config.toml
n_head = 2
norm = "layernorm"
norm_place = "post"
positions = "learned"
tie_embeddings = false
init_std_down = 0.0104
optimizer = "muon_variant"
lr = 0.00184
decay_fraction = 0.901
batch_tokens = 16384
seq_len = 128
doc_mask = true
train_tokens = 107600000
steps = 6568
Each number is 128 + 24 x the weight over its row's rms, rounded and kept within 0 to 255. Layers, rows and columns count from 0. Numbers have three digits each. The size before them is the row's rms in percent of the matrix's.

# layer 6 MLP up, 640x128, rms 0.0645, rows 602-639, columns 32-63
085:104147093140112123081101147130150118146089178136096105156108077153121148178140156146101103161129
108:068157098086153091091152066104125140168136138096133144146140127125152139131140123137096153149143
111:109122098144138138107148103166150122164138141163137113103138131157143159127150171116084122139125
105:187111124160148141104081089131129129150101110137095154165150122112140162092117115149168141069094
088:140132111153150178176151086119162146120099098099123129136106160147122128104129143094100133126122
086:160104127045111113141111082124142120118084146099138190092149124091091139166135111141089113134131
112:094108102114122147081174087163100165128119146153130144161170119114133132150101142134111128131122
097:132146105124121130160125123138147149175142121136112086113136120160151103123140140115127124138139
095:077171120148114137131145172159126104085129154155104072096146153133153116145104132121119138084146
110:166147126132141139114151134137133109124097140149113077113075096131147133126153121107144131166175
107:159142095142107143110121127123141139108160165117127109124174134126120134160098133106138092130150
104:162140116122177154141128161076154157067132137132118124164074121135179183068116119138126151121112
093:180114133162131113120119121174117144129123133151113140119118102092129143136106114131074102145161
083:114119102146141104133101113118121139138117130172111123176142148146073119135156083086106167143135
093:112088114163121105110114157123149131136127130134156107100122126092113129135142106122152125109143
115:153127163158121121107145170127111124143108118078150136132108097127121140149115145124170145123139
100:129117124101121099120124137140104151131143122159114155129120130141099144091122172128105105115132
083:159154116147125122092143096133159119110141144140090090145117123111137129092114158118084108125153
105:144099135117156135147137114109114114154117114109151101139068084145133121129105138141113139135143
098:113124141130144125107117169121123111121091164118134111176140106112101126099147094128138130127097
108:087101140115120134122159090090100091126107158104093152149156144138103141127128108165110170106135
104:144124098137124125114110119134094122174128118121112104137139104133094107115137109147144105136107
098:171148139148163181136163142122138118154135152169081109119077122091140126127135172151116150091104
089:114147154100144159139119078103112132103124141124113141146106157148141107151136118138111162133169
100:145097134147130109096112070112156111189133159134140144113162141063118151136124114174143079120104
100:135147117102136125121138116144133143123121119125145044142117140129114127123123119132084150135108
090:135110099137158133137120130106139140130120116159219139099155071143107149105141145101118142136103
093:092137139146115135093107107126147120132139120119104107119153101159124120112078167064104142104152
094:127151132124095130120101138094121144140152109138093172140132095119148178130084104109148113173080
101:133128116122136132099105090095142114121140151153126179089098113114170156146144161129151143136141
108:163115145167090136083147116099092144127185148143141105105067136106114123119140122116125155115115
096:082085130144113134088143110106174081119127130098117064117140152155132161113147140140119136149117
117:130118142134136162143130132154145112106140175095132136123185095090152138125116161115161124113119
107:110114097138117147119135090115160128120135094125160168162093156142125113127120083087089140162166
102:139097141138180156099094116123146119081127137153104139117142121141131118168118074102106147115095
093:111106144168139151145115091132132133122127114159118136193099103139111127128143121156127130145138
092:144169129151182136103135110119117132169088107089111113125140139159139137151085120101134112146105
109:132157093147138077135141084091132153166145117139100159123128137159144151123127138144141154164124
# layer 6 MLP down (transposed), 640x128, rms 0.0239, rows 602-639, columns 32-63
092:106104135121082152153126102140137119106125177165122141176139161115164155160107105150151138150090
106:155146124115117132138098104137102115145140114100106193112158180100134162137131133124120158141181
119:092153148128109138095120137135146125119096088145113096160106176105106158160141124096166124149104
100:145093109110109125092119111142114162183158114160108121143145168110113108160157112165139089101163
084:116123106132149152136170115138131151123127121080114128137114125097144174106167141126124142125089
091:107150139126113144128130138104128100129099112128101168157099086133173155159094143146127112140120
106:109160077151138109098124142127158128112138156120148100117140080143079162127102117141146112151175
099:115173169130127140084111170125140114153098156116133134150159091151076125137139110147145148115138
098:115145121082192124091126080129140172130111123157125164110115145129125125129102143187139137110115
120:087123133111129133100103098139123149147147111123133106085127077101154126153107138152122150126156
105:116132099112136139132162168152145184115109167088116119143112167084142147152117145143128103142105
105:134111112134093105120159104116173100121113124183081103143151140100098140139153117145113159127133
089:154104122136145174128138143125102121105137118111095116151106138174140128104091158138145120132129
084:142111126086142109115117156152127083138126119130144087116083140054135155139104145149119111123112
092:095148186133128100126109136135116153151109108095132132112120058124097087124162133143122137118149
118:157140160108111155098127131179143132134150124099115162131146158117130136087158119130120064095140
096:114115122129146144081174175092094143140122108121139129121139122125108116092118146098139109111092
089:156108134082114125117113132103135137121167106120125120131132116131182132134065115135127138129126
097:110092155152098119140105118142085117125154104143118137155155104141102193161142118124148133128154
094:122135125109138142093160114122106134159167116115137099099145144150105114102158126149144110125116
108:114151112124111105153141103123126151126123118141132111113149142121107109087076085079088150105132
104:118095171170132108187135116158103155151130151173107073104090120127098142154127115141110140123172
089:083093104144132122152154132130121158148129162135150156127162146103147090153150145125139159064113
093:102138151132140136091118155134099118117117158105171140136120108106139141123136098125167136124168
093:113109133117142079151117144116129178109150083122117193118115149098158115092134129133100197096152
110:129090159116124140083082116164154113126108094106111110144147121117122123111143114106148115074157
092:100116096091102122117120143140132135160151132099140131157136121105143133123127118136127091123168
086:090106111129134122177113125145177155099088107128094132136127087136155134149146124134164141159127
099:100144087130081116140114094129101132132103113124106162135114137125118135188121129112063128115173
104:114130178095130075141114096151156120139169089173137152105105150116106150140103097151164133125164
103:144100132123141131138146144094094141105109116125145162159105129131169133115086140154122177101137
098:093117157079107124148150138112107143145149121097100092178143113133118133106131121144134089120090
121:128109191147094129108127114129111106129142148127153193115138081175120105138120124118148122127134
105:108152142097144126128148119132131134180140107141138099115166162140135129087101130121084128125150
121:137151155089129137119123132129154143102135100133166101126096120154119084095112158140142110191148
095:123122081127125099177122143170072167179118141130157134115121166102086135131152099167114183128124
088:168145092160129127143071149133115106119117170096125178130113095125130129103104165134076124121159
103:149161120150117124109104139123110108098104144126149146127088105138144118137114105090115157152147